Each number is 128 + 32 x the weight over its row's rms, rounded and kept within 0 to 255. Layers, rows and columns count from 0. The size above them is the row's rms in percent of the matrix's.

# layer 5 attention output, 512x512, rms 0.0376, rows 440-511, columns 256-319
size [ 98  99 105  92 101 105  99 106  94  95  92  95  87 118 106 110 100  97 109  98  96 100 108 111 120  95 105 102 114  90 101 109 105  99  95 108  96  96 107 107  91 109 106  93 106  96 108 103 108  97  98  99  98 101  97  92 103 103  96  96  97  98 105  94  89 100  89 106  95 105  99 106]
[[128 145 121 129  98 100  77 220  83 135 128 169  90 124 127 171 149  82  87 133 143 141 112 102 116 116 149  90  98  87 154 123  78 143 170 142 150 113 164 116 160 151 154  80 142 156 112 171 169 110  83 134 131 129 132 152 170 133 149 147 165  95 131 122]
 [140 108  91  49 120 142 100 129  97 137 151 166 120 128 180 117 102 136 151 148 134  84 157 133 142 170 117 102 130 132 117 147 120  66 142 139 102 197 136 108 193 117 186 105 181 131 100 131 125  95 126 143 151 182  85  90 137 111 188 146  97 110 117 115]
 [110 148 104 119 114 132  54 119  33 136  78 121 160 120 134 161  73  96 122 170 165 124  94 150 156 121  76  69 133 113  37  93  86 104 147 137 182  95 170 219 149 139 141  91  76  85 143 128 125  95  94 143 133 106 100  89 121  82 166 159 153  97  97 179]
 [ 58 130 191 174 151 109 161 137 100 131 137  83 158 158 145 128 166 137 142 101 100 139 119 128 183  90 140 131 143 153 140  96 160 221 137 168 147  71 150  81 107 159  89  79 137  76 193  66  94 180 214 159 133 109 187 144 149 157 125 112 166 107 112 189]
 [125 150 111 119 151  89 116 150 170  99 154 133 220 133  70 150 156 140 182 127 128  73  97 164  83 129 146 205 129 140 113 127  52  91 139 171 101 122 154  87 117 138 100 157 169 148  53 106  33 164 123 111 108 158 119 112 152 125 110  99  85 121 121 133]
 [113  67 148  88 128 142 165 181 117 112 196 131  88  98 111 148 154 186  97 146 114  77 144  99 131 118  68 122 107 109 114 107 135 117  96 146  97  78 161 195 120 207  96 148 117 102 131 168  73  98 118 174 130 122 227 144 110  68 191 125 122 123 133 189]
 [101 131 110 178 119 158 139 119 104 135 186  98 126 116 178 115 157 157 156  99  91 110  99 130 123 132 114 175  63 137 127 179  64  97 111  69 113 173  97 118 154 175 110 158 114  80 100 145  99  37 183 108 120  74 196 121 123 172 102 109 171 168 154 135]
 [120 197 122 143 154 186 140 108 107 134 133 154 150 149 152 122 127 105 160 125 174 144 120 113 132 135 143 141 213  54  69 147 106 181  94  99 114 160 141  81 105 133 130 186 127 153  85 180 148 108  70 242 113 140 138 136  85 167 173 163 184 155 171 107]
 [105 105  94 122 178 116 124 127  87 167 152 164 126 104  96  99 122 107  37 126  79 120  84 195 145 134 139 136 113 169 111  98 128 124 125 189 179 190  69 143 126  97  99 153 112 100 161 192 123 137 101 115 150 106 168 133 123 132 173 120  92 124 184 105]
 [ 79 118  50 157 127 127 138 189 139 137 166 153 117  75 134 162 108 157 150 164 173 175 153 119  66 109 113 105 141 145  86 107 123 107 100 130 111 150 167 125 155 163 142 129  92 161 136  82 109 158 178 116 145 127 141 144 144 185 165 144 189  82  53 124]
 [103 151 138 104 127 129  62  88 140 154 158 102 147 173 169 185 128 132 186 172 130  89  99 138 105 165 103  79 133  90 113 134 118 142 148 111  91  97 108 159 101 165 108 113 139 123 169 118 108 191 174 135 145  72 149 142  93 130 107 158 145 111 157  92]
 [ 67 127 134  98  84 125  86  91 163 163 115 161 130 148 166 175  81 132 159 194 118 177 157 127 155  69 147 140  98 161 146 100 149  92 166  99 105  94 161 132 137 190 154  89 140 120 102 145 142 120 110 162 138 128 119  76 137 132  87 122 143 107 145 150]
 [110 107  77  73 131 138  88 135 159 175  99 122 108 192 140 147 158 179  98 150 133 130 203  90 116 114 139 172 102 162 126 230 131 132 148 145 206 136 145 120 125 175  89 144 135 124 145 188 128 138 161 128 164  67 123 100 141 149 131 155 112 103 138 120]
 [133 241 119 142 137 117  71  68 153 189 159  89 143 138  51 154 204 100 118 107 168 128 187 198 186 123 145 118 150 119 111  56 159 160 118 153  86 178 213 121 193 124 139 187  15 102 110 134 175 143 181 236 147 143  80 150 212 116 132 149 139 129 155 112]
 [158 129 150 148 154 126 102  55 107 142 106  83 163 161 155 105 120 114 120 120 131 140 131 255 122 105  81 124  93 126 123 106 123 162 144 131 112 170 126 125  92 125 113  93 103 179  94 116 153 168  96  96 150 129  98  92 139  83 166  53 169 152 117  81]
 [ 77 148 201  67 170 126 100 181 150 117 102 122 113  76  87 105 173 117 104 154 117  79 136 113  85 111 123 101 138 175 152 130 140 158 143  77  73 111  58  69 176 144  92 110 143  94 122 150 232 143  55 183  65 137 118 125  97 130 135 152 142 115 234 135]
 [120 151 128 117 171 127 154 167 148 189 125 106 161 149 158 149 156 108  89 117 117 165  98 142 145  96  99  92 101 188 130 103 140  73 130 111 166 150  86 142  72 122 127  70 146  99 182 103 121  67 127 159 123 130 183 162  89 151 119 145 121 159 176 118]
 [197 180 180 179 132 135 157 141 105  68  94 136  93 204 180 145  82 181 169 118 150 136  96 148 104 117 204 128 121 133  60 147 105 200 166  97 167 113 239 120 165 101 142 184 141 121 189 228 162 134 131  35  97 158 141  97 119 144  82 137 110 140 173  71]
 [105 117 132  86 152 110 111 142 193 146 139 128 186 134  94  93 108 155  87  99 103  80  49 101 112 111  64 132 167  82 128 114  70 108  99 114 101  99  89 164 147 118  87 142  88 167 168 134 184  92 153  91 153 175 131 202  91 139 126 181 170 113 194 130]
 [ 17  68 140  53 211 154 127 155 118 158 106 174  80 150 177  79 148 134 117 172 154 112 151 119  85 103 143 182 108 185 117 159  94 133 210 118  38 118  83  64 136 119  98 126  84  89  88 128 157 117 101  93  70 205 144 107  99 167 141 148 116  88  50 122]
 [134 174 136 126 111 111 112 156 114 153 145 134 113 161 114 201 157 167 177 177 121  81 122 132 143 107 147 125 159 158 190  90 168  81 130 148 143  72 126  91  93 160 119 101 125 107 132 158 106 137 165 129 153  99 152 127 196  98 100  43 122  86 192  88]
 [112 116  98 125 178 152 151 148 152 167 129 122  72  97 164 177 161 107 132  87 139 171  94  78  63 168 122 162  66 160 155 168  72 141 139 120 176  95 114 134 165 177 102 137  78 175 130 122 102 108 155 121 121  79 123 122 135  90  90  85  37  81  99 164]
 [217 166 133 127 159  65 106 157 102 145 127 128 132 150 151 187 153 128 151  85 142  59 105 144 118 126 101 134 107 107 150  60 132 157 199 105 170 167 104  96 134 159 110 109 125 219 159 144 113 145 175 131 171 152  59 196 116 112 139 146 101  86 139  59]
 [167 117 146 117 133 133 151  93 191 103  86 156  94 127 149 122 161 153  84  99 151 121 188  54  82 143  77 111 152 190 148  85 154 166  47 158 169 164 155 161 127 120 101  63 154 173 111 163  84 159 140 170 102 137 157 179 102  83 132 118 101 131  78 129]
 [147  88 156 179  95 116 170 120 131   0  81 120 120 164  97  97  62 147  29 138  97  56 109 128 169  85 129 144 194  92 156 123  86 152 126 131 142 194 172 164 166 114 120 125  94  44 169 170 134 175 132 156 143 123 158 173 184 152 170  95 197 120 114 198]
 [101  70 140  57 130 122 147  83 119 121 190 146 151 149 150 146 126  90 150 118  70 199 149  90 205 120  78 132 109 157 136 129  51  57 149 111 117 140 127 135 104 140 167  65 222 110 159  72 111  88 106 126 117 185 123  45 144 164 134  90 130 129 117 170]
 [157 128 203 127 136  89 172  76 119 156 132 117 149 114 112 166  83  84 123  82 148  74 124  78 149 157 133 115 131 135  62  63 196 110 144  76 162 156 143  31 142  96 132 157  93 117  69 100 129 171 194 211 130 155 157 117 103 174 135 139 112 164 161 116]
 [180 179 130 121 114  79 168 125 109 166 140 161 136 115 109 116 154 152  54 166  81 138 122 123  54 140 135 122  90  83 165  81  60 118 143 108  77 133 114 135 115 128 145 119  98 104 157 163 123 251 101 104 139 128  61 133 104 114  46 126 137  86 170 148]
 [117 151 190 151 112  54 165 155 120 144 100 128 218 138 210 105  82 165  83 121 122 139 109 109 136 171 166  36 171 151 157 159 137 108  67 134 210 163 145 154 149  99 145  51 144 153 247  61 134  77  66 133  78 184 132 162 183 132  38 159 112 157 148  84]
 [108 146  86 166 124 147 152 111 124 143 153 123 141 177 114 145 179 173 116 110 131 137 110 211 129 139 173 173 146 129 110 138 156 109 156 139 152 159 147 119 141 125 131 143  72  96 103 102 148  95 125  83 128  99 225 111 126  78 120  87 143 118 141 125]
 [137 114 121 106 195  94 160 126 104 117 112 109 123 197 118 129  79  97 149 121 131  85 109 100 226 147 111 152  89 158 159  71 158 129  76 125 136 107  26  72  79 165 108 101 155 150  90  94 148 123 156 170  86 111  86  40 176 212 131 125 112  76 144  85]
 [180 176 170 175 114 128 116 156  94 156 142 165 120 145  85 106 192 138 173  91 172 133 101 111 162 190 108 165 178 111 131  82 133 109 177 188 152 125 113 205 172 148 121 170 100 112 147 129  60 150  97 191 180 151 145 181 141  92 160 175 128  84  52  89]
 [137  88 140 138 166 164 156 133 124 108  94  92  92 112  57 166 106 124 114 130 126 105 163  95 112 127  98 172  43 191 135  22 200 204  38 167  98 138 167 124  83  98 146 129 180 120  92 179 126 158 129  70 123  80  97  86 153 133  39 151 127 147 235 156]
 [133 139 144 131 158  70 162 145 170  67 137 152 102 110  81 123  93  84 119  98 143 117 152  59 157  99 126 151 138  74  84 119 115 119 105 125 131 106  91 144 115 132 200  61 116 161 129 110 173 186 163  89 153  98 135  83 107 146 126 134 171  89 121 128]
 [ 85  52 146 149 131 169 149 173 149  68 119 113 121 137 149  86 133 144 104 127 144 167 134 126 195 118 122 121 114 150  92 158 118 161 151 164 154 132 149  77  91 157  49 170 189 130  93 135 112 128 170 190 164 153 149 140 132 203 215 168 104 179  55 105]
 [111  99 114  91 192 153 135 157 206 154  86 141  82 145 133  98 145 190 204 110 121 152  90 114 183 165 121  99  68  87  98 167 109  93 172  59 115 125 168 144 159 128  78 161  90 136 143 132 139 106 145  62 121 128 120 144  93  63 108 172 150 107 202   8]
 [160 147 162 128 134  87 135 107 133  67 166  89 148 184 122 100 131 128  89 122 153 142  74 143 162  99 116 125  97 167 144 126 136  98  87 121 152 123 130 103 122 150  72  99 166 117 153 125  58 179 142 128 129 171 123  97  86  97 110 104 115  66 181  84]
 [114 112 133 156 100 133  69 111 143 128 137 162 122 119 120 106 108 128 151  72 161 104 117 171 126  88 111 162 178  98 154 113  92  92  97 170  79 193 103 132  99 165 123  70 150 103 150 135 154  85 154 135 130 205 118 129  95 116 180 162 182 113 105 140]
 [ 95 128 131  74  67  91 148  82 115 142 155 164 166  92 162 129 125  82 125 144 132 130 153  81 135 152  79 173 130 112 102  30 126  79  38 100 195 136  87 102 132  94 171 107 113 118  46 111 149  98 158  93 150 124 205 114  78  37  92  75  70  64 123 121]
 [180 134  76 215  69 138 168 138 130  88  95 126 144 122 131 133 149 149 138 102 138 117 143 110 175  88 149  69 147 123 112 122  53  74 120 136 123 131  96 108  62 100 170 112 118 149  92  99 181  35  76  78 146  90  91 136 105  87 113 108 135 116 146 145]
 [118 108  74  37 145 119 162 116 110  87 203  93 143 106 156 200 111 154 161 113 126 151  84 117 145 111 136 128 185  98 129 127 127 178 199 106 138  98 132 111 106 153 129 121 148 185 123 109 115 162 182 120  97 104  93  86 115 117 172 192 163 105 113 141]
 [146 127 137 160 148  76 180 170 159 203 117 100 165 154  77 144 129 112  39 130  97 123 142 179  80 123  95  16 117  89  86 185 119 175 100 140 191  91 109  78 199 105  69 184 109 144 123  86 106 112 147 245 221 122 208 182  39 130 103 161 103 140 147 133]
 [ 64 151 217  28 141 122 179 168 107 128 112  88  47 112 103 135 178 215 103  99 173 133  98 151 155 103 159 122 142 132 145 185 124 163 135 148 145  97  72  67 165 127 119 166 165 123 182 143 107  77 154 150 194 138 147  82  97 177 147  63 130 157  77  87]
 [ 64 109 136 141 127  93 119 179 155 106  96 159 117 123  92 145 116 138 160 148 106 129 107 111  91 148  83 161 130 152 153 125  67  98 130 147 110 142  76 188 104  99 204 150 123 142 143 145 128 108 107 131 143 145 129 149 123 167 175 151 137 146 115 168]
 [120 159 173  58 196 129 212 128 158 122 155 112 171 104  92 131 152 111 171 160 173 164 107 161 187  92 186 127 141 112 114 124 160 124 195 150 116 126 132  97 153 107 157 115 156 147 155  73 168 139 118  94 171 230 115 175 201 106 111 169  97  95 117  73]
 [108 112 148 149 121 173 141 181 138 136 116 187 143 141 113 174 112 126 140 125 196 120 179 135  62 129 147 128  78 135 107 202 143 169 187 199 111  80 128 163 144 124 165 121 180  54 145 101 135 125  82 106 128 129 130  66 121 124 129  64 140 176  96 148]
 [117 173 135  28 163 175  81 138 158 149  36  32  88 143  86 122 161 117 110 108 162 211 137 159 187 163 220 123 150 128 134 139  92  94 131 124 127  88 131 175  96  79 169 119 172 111  99  85 158 190 124  78 132  90 122 203 147 157 108 150  74 133 120  85]
 [130 111 168 167 139 190 179 174 155 144 159 109 108 138 142 108  87 114 149 227 118 115 155 103 114 140 125 122 154 129  79 116 174 179 113 118 143 139 139 112 116 155 135  99 141 119  70  83 115 115 199 139 117  75 159 124 110 179 119 192 144 111  70 123]
 [ 72  90 211 146 173 106 151 129 206 142 112 159  91  50 198  77 188  90 166 109 104 180 164 113 112 100 119 133 124 139  51 155 121 122 158 158 193 151  82  86 179 165 122 110 157 107 107 126 151  75  90 156 175 244 129 137  70 137 149  97 111 175  51 128]
 [145 127 103 147 103 122  97  90 156 125 188 132 203 134 157 105 105 132 150  94 174 114 167 147 138 110 128 148  77 157 141 138 102 134 105 128 135 189 108 124 131 100 124 138 171 193 149 185  83  65 124 201 147 129 145 146  76 173 112 141 245 147 174 177]
 [188 119  97 115 197 119 115 107  77 170 112 116 151 213 139 100 139 109 160 183  73 110 138 164 185 115 115 130 128 161 150 138  94 115 144 178  34 117 157  99 160  74 139 141 108  59 172 160 116 136  93 125 140 131  88  76 131 124 101  94 125 115  72 127]
 [103 156 101  97  77 170  99 137  87 138 178 134 239 200 182 221 140 104 118  98 116  84 146 133 164 147 110  63 216 119 179 145  87  69  67 131 107 122 159  75  50  64  86 124 176  72 127 122 140 149 123 148 146 125 146 149 125 188 186 127 154 112 156 190]
 [106 140 157  96  95 134 120 145 141 165  58 149 121 171  93 108 115 203  89 162 136 140 122 153 108 115 118 153 192 145 139 122 176  73 201 130  45 122 137  92 128  66 129 184 161 159  81 136 145 205 170 114 107 100 128 124 173 132 115 189 143  38 114 129]
 [111 125  21 127 109 204  91 127  67  83 138  99 105 161 111 140 190 130 125 106 101 167 159  91 119  99 151 189 152 155  37 144 153  96 165 136 160 114 125  75 117 176  79 114 109 149 155 130 137  64 175  77 105 140 157 110 105 103  66 153 136  44 118 112]
 [175 149 111 148 134 134 105  91 111 118 152 161 137 144 125 130 171  52 144 111 125 117  61 135 141 134  70  86  74 108  93 113 117 187  77 156 163 142  86 151 109 118  92 136 100  28  73 112 145 126 148 198 185 140 142  75 159  89 110 135 123  98  49 201]
 [122 153  99 168 179 114  89  98 120 150 123 191  86 103 148  80  99 115 175 100 132 115 123 129 117 141 149 110 183  90  86 141 145 111 122 152 120 183 131  65 144 126 110 179 170 137  96 157  79 177 151 109 196 156 111 107 125 172 113 147  86 122  38 149]
 [166 143  56 113 180 239 164  98  98 158 153 142 142 131 153 171 112 137 156 158 102 146 139 162 148 111 112 136 202 146 127 114 147 134 104  69 125 132 177  78 106  97 117 124 152  96 101 137 124 112 141  92  88  87 124 104 127 137 161 114  66 132 180 116]
 [192  96 113 183 115 181 129 135 149 179 131 126 144  98  80 134 108 118 136  92 145 154 141 175 156  41 102 163 155 167 191  66 125 177 108 202 116 170 123 140 151 150 120 121 131  93  93  56  86 126 138 140  58 200  81 199 191 103  63 179 126 134 141 194]
 [139 160  78  97 133 168  60 109 128 159  99  88  81 128 134  91 205 102  50 116  12 128 135 167 156 139  94  56 192 144 156 133 105 140 148 184 135 149 114 142  66 151 148  96  44 118 114 113  96  63 157 165 149 117 182 119 138 124 146  86 172 134 165 167]
 [101  74 162 149 188  69 120  82  80 134 127 133 164 102  79 168 145 108 186 166 155 215 158 132 164 120  77 140 118 125 178  60 167  85 176 138  95 159 134 179 116 159 163 145 121 118 123 143 149  99 137 187 163 117 149 123 135  98 144 142 112 152 164 132]
 [130 130 100  83  99 162 117  86 145  98 168 100  71 145 140 106 108 105 126 117  41 199 135 150 158 104 179  96 160 143  84 130  82 130 104  81 110  89 109 130 130 133 132 102 183 191 103 141 113 120 138 174  95 104 149 130 140 144 125  75 155 107  72  83]
 [127 238 147  48 146 156 119 156 105 136 152 143 173 132 115  59 139 141 145 114 167  59  54  75 141 164 136 140 181 123  82 161 106 124  94 143  88 127 150 166 135  95  76 163 116  52 153 146 123  90 103  59 124 149  95 109 148 127 117 138 121 109 117 130]
 [132  32  98 120 145 127 135 161 145 139 120 101 151 204 126 140  98  48 116 167 132 206 140  43 130 124 151 173 127 159 148 160 178 135 157 151 187 121  70  84 141 120 130 119 110 184 111 176 143  86  61 209 132 134 183 132 120 150 180 145  83 107 146 166]
 [115 145 140 125 127 163 179 155 110 162  94  59 140  51 142 117 124 172 130 104 163 164 149  97 120  92 188 101 143 194 173 144 123 140 111  97 125 108 127 124 102 156 113 151 106 129 117 101 135 113 130 115 139 100 161 125 135 128 131 150 117 144 124 134]
 [147 164 157  72 114 144 121  42 120 143 145  95  65  95 125 140 165 145  39  82 142 192 145 132 146 109 131 141 164 100 154  52 112 112 144  95 116 120 105  27 118 156 122 125 145 194 119 134 135 121 102 119 107 131 173 146 161  95 149 109 113 117 210 125]
 [115  97 107 175 101 140 135 161  88  74 128 127 142  77  82 154 198  83 106 112 188 126 120 109  82 110 110  69  90  90  74 111 171 134 150  96  78  80 139 137 131 141 135  74 131 146 123 117 134 117 141 111 141  55 178 154 164 102 116  97 138 149 131 151]
 [ 91  73 121 140 102 118 108 105  73 148 115 104  97 117 176 143 134  73 141  97 109 125 128  75 166 129 117 105 113  97 156 142 128 111 221 194  91 111 104  75  94 112 164 125 167 144 120  87 139 123 115 144 120 147  67 105 138 121 150  82 158 126 175 112]
 [163 245 133  88  85 102  91 163 198 136  60 151 120 118 155 119  75 129  95 136 111  83 190 131 103 163 138 115 151 120 152 124  74  36  37 124 114 117 135  63 121 109 154 183 151 118  99 102 146 164 151 134 174 175 117 147  92 151 150 112  41 147  92 162]
 [120 113 140 174 152 143 172  92  78  78 162 127 156 110 177 135 103 131 108 135 145  80 148 112 145 118 164 115 176 106 101  84 103  89 178 139 123 118 171 133 123 109 138 145  66 125  90 128 120 173 131 118 137 163 112 166 106  94 130 132 144  74 153 160]
 [118 122 127 140  98 110 103 136 176 153 165  74 151  99 124  89 120  31  85 157 112 120  46 136 127 157 166 173  49 156  74 143 132 111 119 146 135 147 126 106 142  88 177 175  96 148 114 115 127 115 124 190 117 152 131 172 107 240  97  93 135 140 151 110]
 [ 83 127  74 168 149 183 179  85 145  89 117 139 111  84 130 130 172 151 163 154 124  92  91  83 145 111 130 129 133 173 126 109 123  82 168 154 107 119 101  96  94 159 132 141 157 141  74 110 117 159  94 159  83 201  65 118 148 131 161 125 172 146 157 116]
 [167 131 170 110 125 102 112 130 143 158 136  56 170 161 154  57 107 169 142 178 155  72 121  21 114 206  97  98 106 213 118 130 101 117  98  95  48 126  95 146 121 118 114 141 141 141 108 142 164 167 123 208 118 158  96 160 146  64 155 145 105 149 175 123]]